python train.py --head_dim=64 --init="normal" --decay_fraction=1.0
Each number is 500 + 40 x the weight over its row's rms, rounded and kept within 0 to 999. Layers, rows and columns count from 0. Numbers have three digits each. The size before them is the row's rms in percent of the matrix's.

# down: layer 2 MLP down (transposed), 576x224, rms 0.0569, rows 504-575, columns 168-223
# gate: layer 2 MLP gate, 576x224, rms 0.0568, rows 505-575, columns 168-223
# up: layer 2 MLP up, 576x224, rms 0.0568, rows 505-575, columns 168-223
down504 099:501472541469510497525548536504541502481530498607468495481549488442447457563535483432448509507496523510488535533536538539498491545481522562470465528548452482504509531487
gate505 094:535532579536491531455498577467498506539476495506449544450496455531420521543500462553577456584476553489418533520494488495529435496478526472526488478462571470559548531480
up505 106:460482538488545513437606514501485513547499542471471515509399594556512531395540476500407519548507507554541480490541455496479461508469546472470483426502433557553468535458
down505 100:484524519532533480449601533455494512540449541500471504615485538523484504426543470533466531543539527513603446508535520474521458515458473496493535451463496521516498437527
gate506 104:431489477455539485499543533483521490440587432498510527525533520506462572545565484488575475503460472507530488440521525475535484503504484499577520546508504558458510488466
up506 103:450517488504527464386536505528566476481515477467498466497471505503413544529470544473535443545496544439500488459507534507490584462520471488526492493455427486465543467501
down506 106:466510622411514523523564584530428505500480503503408551511529525500497419518517537402523441499497505561464534514546519494489541494538492510515575518496435534526540515463
gate507 098:479499482475542429529496461420406515567500585438501468475514515503559545493590534469483513557416556494547483462476482543501529537531555534443532564514482513570481551539
up507 097:523454478494486477468441500459520460547486532452536549486563479492556487459455476532536478560520514512514527464452444600512511481495522433558462449519492464478484534516
down507 098:530437405456537497535463511531562480549549578483461444518491444487485486527481426518513460392558492529544534493509491488490512433503490477551535480468508486450581521497
gate508 105:504503555524457545457573503555486563506454507472447513442433443579490505515539499490488513536499526488466446497471541533494545490439495437547562530517535556409560514563
up508 094:507505481551495486556515530506469422530472485501447391537540500432490543531488469405517449514505465489535512540524538435506521436463493414471490455526455571537452512522
down508 101:566454487498547398567456510425534437483459539489464479515513501477471499595490542486480531571471508444464463538499527420520528514568490562437471464466490481498423442428
gate509 095:532524525439466463479478484495470553508539516483542550533431520566545524458525462496507569450523536454550421507534488525441445586497430585479486452478540464564527467519
up509 101:544509554563491531495469516548513534463518490512434535482562533521414503468479490394498446512558443446587526523452597554478509482589537434475419472522493532453411563555
down509 097:478412542500610419506466454526504532429544547555560468462532607544515487584533529525500456443514522529465485554449523474506548527540533518510496507511544425554511555524
gate510 101:456545441515481447525478496541526475414531549489506497534406555465416541484505481559510566493495496516444475470558434516487548499483531557493530455497467493489473536519
up510 101:482506447522458477486505494444546478477471573435464579515518497522442476538536501584516602525554459494486547534558488486498541535494505532484589432528501476473509532530
down510 099:546450475480504480489553481507559425438541479590515491436485513508552466542506470493540528492516538518512435447459551534479564576485483524541522528479565449499443440518
gate511 103:462472527496513521457499540480489528518536513501481571476537503624473451418466464557450508472476509493485562527498478449468538533500443551547516547436479511534518472461
up511 105:488461519507508489480588524423475551484539510463511504499484482468478507438504459453420574496499434537505534474512485546540477447485422454444452481443508517516523435474
down511 104:405480445525491478449503453485539437428559524500492497506496456491558481552476510502454544518506415520524444533469463488514432522463505499547521474590450468485545572540
gate512 099:486500536567450552522478485443462540468575524444458487519509485498515497489496524528557585468500438569456506449427450481539433571586538464525512483524567481537596488505
up512 099:587478510506469551510493470551541465498539524541525482469542470491457489528522463432479542489536631512519476540464547583487525530545609560471476530448473480445479485493
down512 103:579479478508480447485503513503489460482377480468488471475565496426553527505563545457532482472501464531458533529520501463514478469505495494426500472537478494507481430506
gate513 099:479465586472508488433485430438566524474496584506550456492491507503525574555562529498494526486523585535494462522525443506484476600523477568462482447447453491507474509462
up513 104:428479522444482494455421441464528420582463525516460476489480512489534516446463584510490486490409465521465501473523486458541536558481515516509491508473451504445555441506
down513 101:514462527446561463488482432459466414516493620533471472496564527483528494468499508535499523504507515545436478501487571458479464539504537471451505521558515469465498575475
gate514 098:522546446563513509574471440541516540488535526511472472512544457486502547491615505500433486509524476476464477514501477508434504513482530421497490468532515535533542527510
up514 105:498467443472521508478426445478504523433505495504452513527471539578495563454488515458478512434497527517499505451481497543439541504449469473511491378530538472462496574467
down514 100:442448588535472439512495511516526467458553558530515491483528526504526517517498522451460455486556516499411439502499463503574521456542499535493444510519431476531519535505
gate515 098:465543428501528521586559524554524514512457458512490580453486577461460442486494484496481471503524521438521483477473465501564495520529407501464466480501508575447546464525
up515 097:550525467569498497475519519526547532480534490457515517483493587485555504476531460486474467503444500528554509482530476442504560554522513469486449533627570528494571554506
down515 097:506533533574446439508501514480477485544434510451534484446510444475467430544485554490453498507493523477454487505529478530509569468472508489443565511555516578477523578576
gate516 096:563498446467459519527495480519525496506531516531467479513577519555479535481500488464501438506554559475522513504520466484545554505498491517551500521546503555523545506552
up516 099:488505558500558467579494517504482525533443487450483448527451501532573465513489492424488472442469459500512566492529509497441513464518504555490496514443450420507477506441
down516 101:529463438516514478470515504445494459557491602524532462467492537537494506460451553502373605511476483435464529513543517480460465451440541469485476560523576579479526486518
gate517 103:517448574518516517413498486521523514522524530514507431520449516515489519519468432485459562423499449503481413470581564466449467560495496508484476470518477494477517505523
up517 099:470512458441464471539513527564492468526482461435509508480518458578475508524465507489494465497515495517490435442458495420519487505529544446517458519512536557505466475459
down517 101:536462378472542497509521506448534492506492469478567501469485443521505572505492519506475437575466513493428521468524479489452448425462487484496504534556492500451474518501
gate518 101:492451517434473547509548604595512447544431537493542527495595463482507491506532453487539476480531526497524538449549597368506549426509480588529473434480540527449530517484
up518 100:538521530523500487534501449469475562560503383503523527498429534475509493505475502548502480493481531495450506469521525470532490476514498490462503593441536498523545466532
down518 103:470508525485447461514510481493492518517538463479525465536451438458526500615532495502435531492455501484466480510508498500503483536539488523483507543578488473509494554448
gate519 093:455560484505478473504429539537492565547475456486453484578496530493535557507536542444589504498492527466446467544484563470535571508520470499491466569531464503434547479528
up519 097:461568490501516524551435520473548460509506398504516512475508458506581523499505500445496437465462483513580487480462474523578504508543519493570472473535530560538449578468
down519 099:492475520479519528505520469559564487511542508468546468484541507513526555506488484543555440515537496421484499490520534578501424478541468514525495578545427486493505538502
gate520 109:572442395483506534489549447570494492534483480478435527528535473500475428470592516522590446526511535537468464465500483569458511570492417549484485502511530490503402457442
up520 104:541527497484463461447448574435539615528571468502446505522443525487501500528573507518574513499511453577507526509484548479498490481493481547575510534573475495519525474484
down520 103:558608409511516557406498492471453357504468553537497442455544447552550458495442531521490464496499529462475513524540447503557527508427485467551438550495584494568421499539
gate521 104:504557496478562557429494465469527469494526521493460478499442577488556492561544469510461519502436464477485499433501486526461565465568485510408420530456514545551513430483
up521 104:534503517465492511488484522491467516497505531488548471573512572502507575536441394537483525446494514568425604421490452499572492456560555551525498504506598495551580481541
down521 100:504474511529465564452399504562526543447489464521552436448517478521505434524517570589514487525404486527461541554526460502572514491471452520520503534477506568517534499553
gate522 099:509489433472516552531510524511457504508519509507493570560559472532490512561568517491495492434483488466502545459534437540510497470549519518554518452465474506546519525547
up522 099:502507503462423496490493494423499557522515473460487476514505557488504551479487427553488496393438491505451507478526566530543560439533476509543555486515453476496536443438
down522 095:544562484483514462511477431474467535562486486523534486547497491515479486586435462490517445503486561455484350530549508503495528499498420474527519497542493401461499515415
gate523 108:567473533517515540471442572454512534512573418509504499465488462552611455534495490596453502507439551495491443438475512530467522515479458533462526520487457521493510553562
up523 103:480507473526502484471516490507411439493466548479496531535538519529480500486461498443575506564535506510613556567524515512478414570497548484487488508498502524481431452477
down523 103:486431490474456573459461474464511443472472444476558516516519514474620521466448510532531504505449495497550494482408540504487480471529484423481505542466452508503516478448
gate524 098:455494514552503506456495457548500482452554475545487532511493507541512509463514499489494492480501549452459472507355527452512479500421480548588489471494531495440491482503
up524 095:444474487507553431562455516521447484477538502424457588484495571495487454462430426550525431503488574462474471486515555439477440526475530478551504590471538551495501455529
down524 099:459488439490534534576434507460517443499572503442492495527514574521530462503436473488472429528449488437518460525562540410460409510491538468536519577476594474530470475461
gate525 098:509475528574472502448476517499524512535533509469546508551480453581515471557504391509543518447557492463511435454444494508471511516465423548499489491465516468488466488463
up525 100:475477576458549479443523495478511454486499471512489477542399468451456489474556461479464493464425507581513531535529531441478496524437574431414544554516511539436456503491
down525 100:497458483572573443477456505521472448489516520501528461509438511520434503511473538467495563438513525467514477537517501537508511523471567545540494429486522570531485496535
gate526 099:526513477487539453562508452538572537447514486469454510527495479480504476447512459470464463582449551492447507452525498488474464458458482560474514525538443487490507554490
up526 100:529527528536521483544481542467549496536465576517483468525474563496535480547541554535478450513486388473553473514496476464472535444516530459526462501516449540456453469505
down526 096:493531469559534566501489483430496519445464479538539521533499497514519536410528530529524548529546480479506548483493525501489517541505491521510487394481534552530508509462
gate527 103:439445586484553443511477504431518494414499454498509554527583551468500569554493542518510524489460502503508599520519513508441467488438520461547477513602438377508506509482
up527 098:472492419452566504555536479493559516472493537496549542495517530515526465482468556470480543582451454507456419517428484464522511512519459510477488493475532514499563425498
down527 101:457438517493583501377501547495490476545438514469562504520498513436462510457541581492513511457543480447503533564504460481527503560436440453520476537492386446514396539484
gate528 103:515490536501501462500520559444570469514516488465491493484483466460523458558563531387502540472528537529421525478393539472499467508475479537434486526560453457480522478557
up528 101:501457519476559585563474514532482602455430503514584562476548487476497478524484434528543485473449502495518475526505399505530470520535484489589545510467528512450440529519
down528 098:501467525542485494443450427576460541521486533497509450491466556520503515522572468475527514482540528384554530426518546508480564545494510508492494508479487456515597470513
gate529 104:501452505522529520487501493529505493495504560490392450474479476482473564443484543517519479465529459512499451503465545517517493533477478504440473537491519517470482472496
up529 104:567515499428510464507432438485455488543480542531509494487458439515544487568550474524486456548494494509494480457543477498520515468477484572541517476471520492543497525543
down529 101:559519477503492414500511497476497509564546493492477401498506441567494507568554527504537508529475500573529496502600470546527474509557524521553555492489529491581453448550
gate530 106:458495519505533496542420528481456473510455463561516439461534489502473526538437468456444524549493462483567537545540546513495467503501490502539569489437576483526522512488
up530 100:565523519563521573505545472521567532467502523458516475436504475482495523487440574491500513543511493418466537531483521488497582556465570507500560579499523529486483484556
down530 099:441561501489555565517492458568558478461452485521506433480533561494474548477520470519517521525532510537540496471539599512570511481421517495452523434470498503524500491411
gate531 098:500510518541520550482557498534519549483444502489481549454440426460522541553533511508521466484488460484527534535462487480464509593501489535486507441547517541488505452445
up531 107:490505444447494572449427447467473449504582446524497457532517533597436505548508520508496468527457574516474495519443522451545572466478443490548449462505505479484531544492
down531 106:554569503454452537450495479483524403544498525527492474501525479506525473498422550515589538568416490531535474541482461458558539417513499522558495417478484546482484578572
gate532 095:545546565496551509450468505384485609496577462485464462516428439483475427442544503488498572559522548538463496518520525564597530535545508518492510473442530551582540567547
up532 101:536462579503528454474423490397497531574551451492548515533507502508531511412524458509427565593508544489466498541494445588495585517493489476490451516505505476543563589485
down532 098:502478498496469543598412514560484442519466541531479525469565553512483557539470498527440490525490537535563480422508485485489502415433495436453510547515466512483498509458
gate533 098:481484542492533480592563489519534492596462562494436515517483565385530473500541513524478467496465471482494520545527572516509449591491520557534523593522526477526520532537
up533 103:564460541502465460552561425506472509561526471477490502482503510473516480500542484537515493477456578521529520515437484485536495540512607528566495515530582423559532473474
down533 097:520452529470501478481452500496506497544458484444552520470450494438491507525519434519482504520498412519476486537507540521479525374443481448506532499440490488502499450553
gate534 096:529497524485421561549517410551513529517460493500441476423510488440496446454546477461506545527526590559564476519537495488461483573406553529536504533523586457512532500479
up534 099:527478445457466521520522534529471487524448542557526501495576524488490475559492484571472489491526529461546520486486519525558508544505507578463518501401516569437555540451
down534 098:433460493461526478527517498514532552487533520450525556516463518537568454502470518399584501508517485466558526559484531516496488514441479468501448452514497524533508551460
gate535 096:495501445487557448491527520548448493468488481496493585489485508412498498550494452528510427593447518428469454611552423505520491481508498492461428506518510519485507466455
up535 094:446467450489555499418607499435496524465473479415546546526465514582493469583488493500498488588474461571543544516516495572470453521505571502519536558428506484492538506535
down535 093:462502499458478547486529478477495498544555471559496488490560526503508479474476471434436516481536516547515555476526525457556539504447516538527494527443606484499475540581
gate536 103:506491475570463571530535460482533564432488548474493517492503524505568439533504591557481506480546440466516545457530457528474404574420474555478481528511489510509483564513
up536 101:494473532567549502525487462439482490510516516521466503578497505501509487506546473513543537533475483497430493490487546509523556520529548494535449522471454504552496511515
down536 101:532510502459443431476506483596546481492557430497517479483467475464494513516589440504466461535497537517507407523519524482522508539522527489552464533449604490602525509495
gate537 105:483453514495580424520552448513508462482517541495545505503522500491453571525556559481502491457523521525485474451562511461445472509530578485481430487531547505538490504506
up537 095:489530550553558553507507495523498479486511487470564501528485492495491455580497570587436434575525567474505420495546506489480464551473598536529512504450476457572519490499
down537 101:514494487582454543446514577471554518421523471543478519468518524471485580541429489575434553467492492455546517473510563494504434488495444497486495478441540526470555503552
gate538 099:456458490563420467509500423431539468437499546424550449490497503523523528494479492489540432519453487502471403520518452528511537513573507623474552453518470555466483507513
up538 105:632505565495490548497466495540487500496525534474483481495499527510532505476543506580511501423509514459517582475488537514458447510434483523580491512508573499437535480502
down538 103:525476481547528480582482479497527577493471571545471449471481531540469532428521492501600540468532527400421461485514497550524468474482506466556473490524563574487407537536
gate539 099:497537463501530508453434488471442435544579518469508508491519480512491507530499523470518478454499510550546500502505574521503564522507561538502517539463481437474545430550
up539 104:485491521503576463485492488489558469519452560474542480408546482559486507537574486482435490459482457474454540537555568505482505551552497545465412501530504417499478486519
down539 102:523519530424473479496497512481568455454545527479494464567483454560493522478514536486490458502433457521501478503536534517463461421515507462521529497583497478452427411479
gate540 093:566511470514538523397484569517471495530512465532550553447481538500524447438491532515523446526489509488432474475444517493489502448503538510498512502512536447510507437517
up540 094:547486443495481510448517545492508543470435604524527466453536513533522478490476494481519512462437566590498539514496521572468520458448563471513408470532581448508461488512
down540 094:463494471453463522500551451486506541508485556533527491497523504491471496528472485451466496513497571494553568552498563533454480479552499490543475486452523444479541542473
gate541 100:489448533542533515553472442585502444487493446514455467480509493432463443545536491503514449491475489420475530468524557517517506479560482542517434558510551451531523531523
up541 099:496439539522449493535553465542549494515547470508564450572499496538473410513517521470463537480472510482420525533470477441473489568562464526556512523527508488479467530461
down541 103:502472530508540465522563513489452509436504533499587475487488448461454494507527396510523555474536474565492405460551456463470485497454440563493491545547495487501526418527
gate542 096:450511508564544530525484501502555451417552534541430523456511522499536474507541531518513457510513517467586492435474535495517495544481465484546552455459463484482497454567
up542 097:394514422516489472493460525521450468476595513479524507544454473503462425518484473481501523499519495534480458519462513503476466471523429565480518459526543473530560501526
down542 101:447560418504534492488482541513492618504520554550498497505501512446509517537519507515468508553489588515513487451602501474533512475475509501468536481476475508428484556459
gate543 103:497475491522550492438539518485539483519489511474472496510595553532508442478523519524515467509485481464496479486476423457473546471482534484543621484544523447516445412482
up543 103:493486483523588487527565520462554531518551474467505485487487487501482505519520543576537544463497542535549533478450417485517574466611513432504501522504495501524482429505
down543 101:500560493515403565447500491585484535515500463511478476462487515482469443466556543591488482523555501469479449521634472471528507529481545535481521514534505461562516518423
gate544 108:514468498582571559511464506517433493501463491464470491407511540458495479518474537462499513470517479478483529545548496437465584645506376444472536490568440422566516490523
up544 102:459522496519586566519553486440465517565561487417495481468510524507494507444441526522527521498505517539494455572524432464541544555517426448505598520518496459531508447456
down544 105:474539470549591515459565526482525472447505510462609449527533499488534494489484499569499494524505507486492531492526472446491503577532493501524471454476409434548484455500
gate545 091:480477555483463398474480549506505475516499490473503538475486515481471514481476398492429493570487514489530481498478550537431492489502464496566577446503481455561465500467
up545 093:505539476554477490452484483416546497398464560489590497433590472499446496497486490527588436421508530583528456465557506451553480503509532531501467485543529542470464452487
down545 093:483463562452484546478488533443547522542521584534491534489554492481504509454567519492542447548496597557541483554507416475527552538504519554409564496522480558474505457460
gate546 094:478456457566482456494466549474452518450505519526504490520412492423509425567518491555507447560503410522504481501514532562467460493454457473579473456488433537456492456526
up546 098:533499551633501471490475497442469520411473503542529474503466476444475459504461582507484487476488496462547561475478486526498486515461556408401565495486493504526544513456
down546 099:573479485547544560465462419449588530520489517514477498513499497450489586533457447485513554544503504555537549478547396524525410527492520468532453458493524481470543481477
gate547 107:457462455485434590580482574503438572520482502526462498484539499480560465550507449447479476482538511526537496576529463513507459514488433506487501485525464515508524471442
up547 101:523525483496569506507504482506467604530528447478525488510485508487504443478472547464543443492536522477528510514496526438588540449552436484507551469495575452435531467480
down547 101:491399478510488496498540506474512579505472458414513501564507508549531494444469535544475458489545540499479540530537488516484511554535505474434502497590496568584491564470
gate548 093:617524523497466520551435446445529493577468522485556479495541421523539516534542486488442515512526440484414541498488514494505459500522511581510488500484521507533590521531
up548 097:533552518565535498540497527545491454486422513537494510444530530487451470540494518539455556454559489455513496527402510517482537534479534487494430488550519450493525470580
down548 098:494484556506507504562523484531490504460539513481443443486476478507543479432472502464554480509552452470494478404542478495501509520426535546516527520484488476541459557516
gate549 097:558438480494558476446474482494515511487497554441500542556443541503484526543488475506450510532476468552480511500501503482592558540465505480535505550408491412538475545582
up549 093:492486542534479471438492509455470452526431529479483460554507481460526535452503528461535482472539501530421469479559473507506565509477489475542410482551426426437445515546
down549 093:532459381529532527474522548482501543474455447516528471461463439500458500540520548577550501520473481492529577531482532523580418531483498497481525477462531537497480463523
gate550 100:469491526574542503464524541521530496406475513515460448475497522551578504517578523539566561432473438508514475470445431489454506526443464528485455449539514538534422550516
up550 101:576498529535495515432488478436504494492565469559448495503484444503476534524548523492457574511528482483459490502527484560484600510503544494486530453505522461543475489436
down550 101:519509572530498527480540437517512494559559403520529557480461466521465542476462536529551535511453562450506445501516458501488602547509490552477452544475508516585492515478
gate551 096:439492533457473486524490534495439446529530535501520485485503492534486527464564514486457520546507512494467442536466463495513526435479526543536432424428565538486558479390
up551 097:537473489460583540494488533499468484478480520510470503544536581476447470472498490439475466520441545495520564471596525554543460554543461480534491511480518477447463478535
down551 099:481501513465491428564494525496500463492475457506480558545450469492454487530485515501532510451472470533458498525481477469423474524511444494586453493492499462474541550514
gate552 094:571520511505478498481457461457465520539436531480603526491419478477558452579482562512494628546514437527497529531469462488473554547529444501496540450472508441472521432526
up552 099:443515467535416502426480481462561523516480453488489478542523456490454471485542492419477468476522545603559440456498488430491478465444489550423496529498493492541444513437
down552 102:572501482551515549454493443430442456551552479451593494534533490472489419562477503515501575475518540502466508489481548477437508479538517488448475481495521557534489448513
gate553 095:514534457497542537484515515492567520529464582495488479510494480547508526555590518558561494541422528473435501625466511471469496491511429533561497503465516535499500559515
up553 092:548489536561510539513504472448528474449554510500503452531553506423499528452539491490451473558574438475524494490490450483468495493433477477426527497425530462517434552533
down553 095:573550415512510477485543420526471528483479481535451432525506484469474505570485469531554474506411531486474594554493441436513504497483509547602405464492547471487530575483
gate554 095:514574460469563462469522533489529535419537496462438487452478488449493487532448539573515526436511525523519492430563452473447496419490473462508565526548529475480493525426
up554 089:435615465491533481473524549476545549477532491507555420457453543461577516476458499478507492538518514515559471549471521485544515501510496501555542507561497516535567447417
down554 095:508503494531530469519527453435497518520537500532551496480542553486559528472475447518471493490465509507496519481510517533524534451499561483472534535527497481497513509530
gate555 099:474543541612501614482515505539491568441575530514475520547506548449433560490500521514400530430522502404527460478429510512490431479497448535549525544458559543506483492548
up555 098:510472505534466565510516513531517543586458497565482433480515479539494470489501471483483504484573478474414485415484452444537504474456537505500493499569510497504487512507
down555 101:504565469502527511536476470484427501509536503575519574539449551538417566506501572575498555487547476458477485467545520530438470486508495480508559482513438527522531513440
gate556 100:492497600516541455453392515468545552489480552529564487477480495506531524477537476582513559482483465489473565493560492519535518515473489524588548563495477517480501482501
up556 099:528531537458483494541542468536501528481499471538523498555499475520399497519473513533476558482576516484488407452474545521429524489582560450487467505461478509440454543527
down556 102:418541503529511404475503496519594393493548525546518482375476541448508499484496522370511546588510494534466543454430565535495525494538459492488475548578566505476458520469
gate557 098:433446502538504440611550485559482441457472503483490478538496504528486500435468483504488508530481542553588475507460504498494469483487423529528511522546514494521508475479
up557 094:512435474525510467544530511511431453487492515493530602522457456446572468445487430409493534500513445469514439526561504423459435507463540512504404515462525470613499482468
down557 098:525507513444530452481504468467503548502560511514522476501531508517554433521546544433521460553543514480406439599455563501457508457463510482539450519501481480497513455525
gate558 106:453495488517536432472539507535462509516549526545395530546529529452537496484521528526564457542510502507505459549486494460420496488473544501498502536533488454473516498517
up558 105:484577521418480501498520490466500447491613566496512550472441503468514538486492491499503569493507504477557540512456550500493582522571492550440469531467464498532491497449
down558 104:484484432503471569556506530578562543498508521526578439497482475519517505483443443498479539530478482552517569485474536424500454571514496483506504505493506492515538470457
gate559 106:496488506575500535421551461484505464513546524479485493459496504465483495523529577634505427449469566465486489511576447506520560464588532525545567488517488486494574457505
up559 105:518437524489484467421461510441504473472521525524498498551475517502526514528468465523506501538448501528496499486565581441522511571455466529492525453492457482515525517507
down559 100:543556443495460518528616535449469500501454428519506585526525479512491473454537500538576466481448535513487490537520532509561426477545500522540494524497530515474462453534
gate560 099:537568480524447530581454480473492457509502452493552531538544460538473563487479474504472484496517490519414428539502508528489422461541534506469516546509456504429515529515
up560 093:410470549555505537482506523509541550426507574446506552447436525509556504494502477490502593552492452493505515540505521501490490499477548544513474506488572501525456519472
down560 099:463521455521524481483446508571472525562485434504524471561509469586412513469586480516581514457570550526521490488488496510459484487466506444472431476520470498480517465537
gate561 098:548481545484508501500486526503540490516448449521466531461464601552525549480443536573444566483504476430465468461571454503468466498485468513451499515480592514511469534527
up561 101:483521522512479556458550499481464517521513512460479494524490512538554443574477483546590516498500445516517402440510563505533474455567526514536524559484531485560500481516
down561 102:453445541462547536431463524555495444525426518499529551473524488492484536487499503488484466534543507442548501555461520466504547512555483509494539413526533466517554528545
gate562 105:567510496446470500490568462511530537531440456513449458478483463573523501524499536501583500525473491501476457486468442543548535568461477481384521483474503523542554503443
up562 108:500588479454573439515486479498568484458541540497464507537476449478505519444503574495450456514556512485531519487537436450476482429552485542618482478548503447528528473608
down562 107:551484554528554500554462528443534448492478541442503509461472506495506588430497539541522459504436548498482479532471478458534575477500488518451572483511478506550465549527
gate563 098:450543609454462556505462486509542514511527463526501448475520532489509451556503538501492538499492461482481542560477516512511463568437511552550505444561567504452533444442
up563 102:507486496498509509520486447522486510529480517541437597553457532493478531425516490481619461503588543537487509472520508452439518456478485506522520474496452498524465498504
down563 106:488536526545457487524493573501465547543509503528465519531433524464562510555437484511508528573457450516483448476496470449518512510465527484499554565523509496516414549483
gate564 100:495490477444533472533538512537503555472482607520569446463461504518547573573452462456560535525491500541492403507461503530351525486526541440580469488514498520521476497476
up564 098:465488516505503543550592492429531536501474530457514544532539468522595493476442474469540565505530533545534429529480513532433467537482497463535568458498526481494515480465
down564 100:452424483487475465493501475517470455487411444524517506468588527505444461553454465492556570498469534486479534481489532516446467477507396414458541486506458514458497407553
gate565 101:504523579490481549465461535443513533511437537473519523546441495474605491461498441568556482506490459534462528509493536487496503517514491509579510595495498457537557484495
up565 104:421551438513492468430515447476470481509490536531455431461459453479482489437580509502536520566475534491524492467516429487593491476512471489501455466546552486530478521527
down565 103:571574508503502460542555466436551534532516562447463532461441445502565519466501505509593456443538501532443538526445539514457448480502551494537457488526558507480574524548
gate566 098:509511505548503501522479443519552527522562490524561561459481483503528409492545557514448577452467510520485506546466458573513529463476513537520456551546533477546503480476
up566 098:555462548537544539512489514504483478540540371447596514431470499473519552484538495470579562486501523511509486495509502545492495443446581527512446530482537498524520452470
down566 096:547495499528449572517509483539508464531559508577515452470540508469513528516547529527596493577477462526505510448453523500485469454461514508521526509563431453416479532437
gate567 099:446477501458510547461482483477561520502541553440522573488499473537515511537547485585512522459415502589441431501507484486513498501485543506524497502458517457453454550545
up567 096:485524431496486443486448469469550503494480427511501487501533504485563503462502478511485553499481544529490501496463526520496477499464490534477504504565507430497595528556
down567 096:393509467492447450507478553440577511474502473437436462526470455519561516461502524441551471498538487463557534475533485516519465531519525483471466439548485482501566484516
gate568 102:584487478455541422574502574512487473525476520535417484516541532496571503503521418434455501483461493444467468475499487558530448507466576555487471500541463604520475521515
up568 107:542477542534503519492520500428510496522473460562547510570465483508448502452512477468566567471509495505477488477467499478513547500493566561499500591464516553520436530502
down568 101:516433485500564415480468570521525478520576562502470474488462486465503513460530460507490522510488415462477511495517448484482528530543518465534504537559430406479515425520
gate569 105:497524506484497509482518515519517422509463552526480490470484549471527548519527539450506530388452415504468457497573427562508478535552542489515495468460468531469510458536
up569 104:491507457455544451484502484549468458483483553465497506494478479511491512574441456506503479525553503577564468491470544467467452552479441629504528486571500509492535514531
down569 099:479482562496503490456549488434500557521435525541482468521431485500552510502498454486479530529569503516453411554514544482488518503481497419486470608509465527498521466555
gate570 098:470551520463388473527544387511479403481502497449497472496422494434490442502546395500502486479511534542492513482489504473443505501537457539439446491501438556479434409546
up570 102:530559495508503508521512503510461412550505470455583431523499569517495480553554495438399505583510460413492526476479513478460540535486475521476488518521524566507471540458
down570 104:470463539424469567531481532550470497547500470454559495499520557456429486520484506442582516488519403577503560415481544431543535475472568569630496513507422477526464413502
gate571 097:454446521504502551513517489499576549556457476485520392517468523495572464497455531507505526461393499487531515485519517476400443544552536439474416581539498533439554553524
up571 097:557489551583528521551616467529508544545506578504539528507494511507524553550475463432470505436458457487511538470480498575472460502489543434526542487454584476478484467546
down571 099:592488483495503570508606461486406549498544499500509510474494406530539493428515579486443499517458515505476516457505481546470525463490480529468470515440527515518506449499
gate572 101:515542487475412510599465463511565486464548576604499494487519501499540525522593525485450485457560435552514497431524432524440587511563535515504530499496431476463507479471
up572 102:511482428524500486467503546500414482537461435485541476495576522545512551478433453530456509471495460487549484463583507404553530412500487479503483588461491505428500494553
down572 098:525571483486507531558529492454451470486525487511489520527482546490546539473509455517494518482418524530521515562470510500583517436458450504474451508529550559471405432471
gate573 106:546470456580496532537548530463496487471465523540579523565556424540517507504438426484495463515525533529563463466469494472459552452477483553520513501522496512522521467534
up573 095:449508494448548532521506478540474582545552483480482516507416544517434472516469556529505456475535499476485462491498471497479439462536479433496497612523499434423450626524
down573 095:565590514495415490495474523579536511497667529487457420496531517481518554397463528467513492453515507511442576512494469523532569513489533547560500539470520495546457452427
gate574 107:467477505483544588508525505529474498487459511519486565492507516507527446545586528480489445453496532559509535469550510505493541524420524450486476582580519586447430471518
up574 106:520489464536557448427514539505525526543485510426523549477507502540481548475491539514539525449440447482502526438554546518448523484470505476460535500481440430482540558473
down574 105:476492520553545512457504498515514493481497517474528507434527528450548533498550554510490531496435437461581485463522493388462499580483538543476466495493451540549500553427
gate575 099:468516446477503575478513527490455449506524472456445551487469488442414465512464548561510458436483544471511493437546484426426568439474494465458442436521428457534497566494
up575 101:484511507470535533458478536521493518478524455525537535492532571496503479508387545539550480459456475545576523520489516502497530476533457507454548463413500486470494420393
down575 100:606502531459466479572439425549580524520585539596490547467555496560454517500516510527539472471450492474509408541425529516419459446505499474600503460510477511526484530519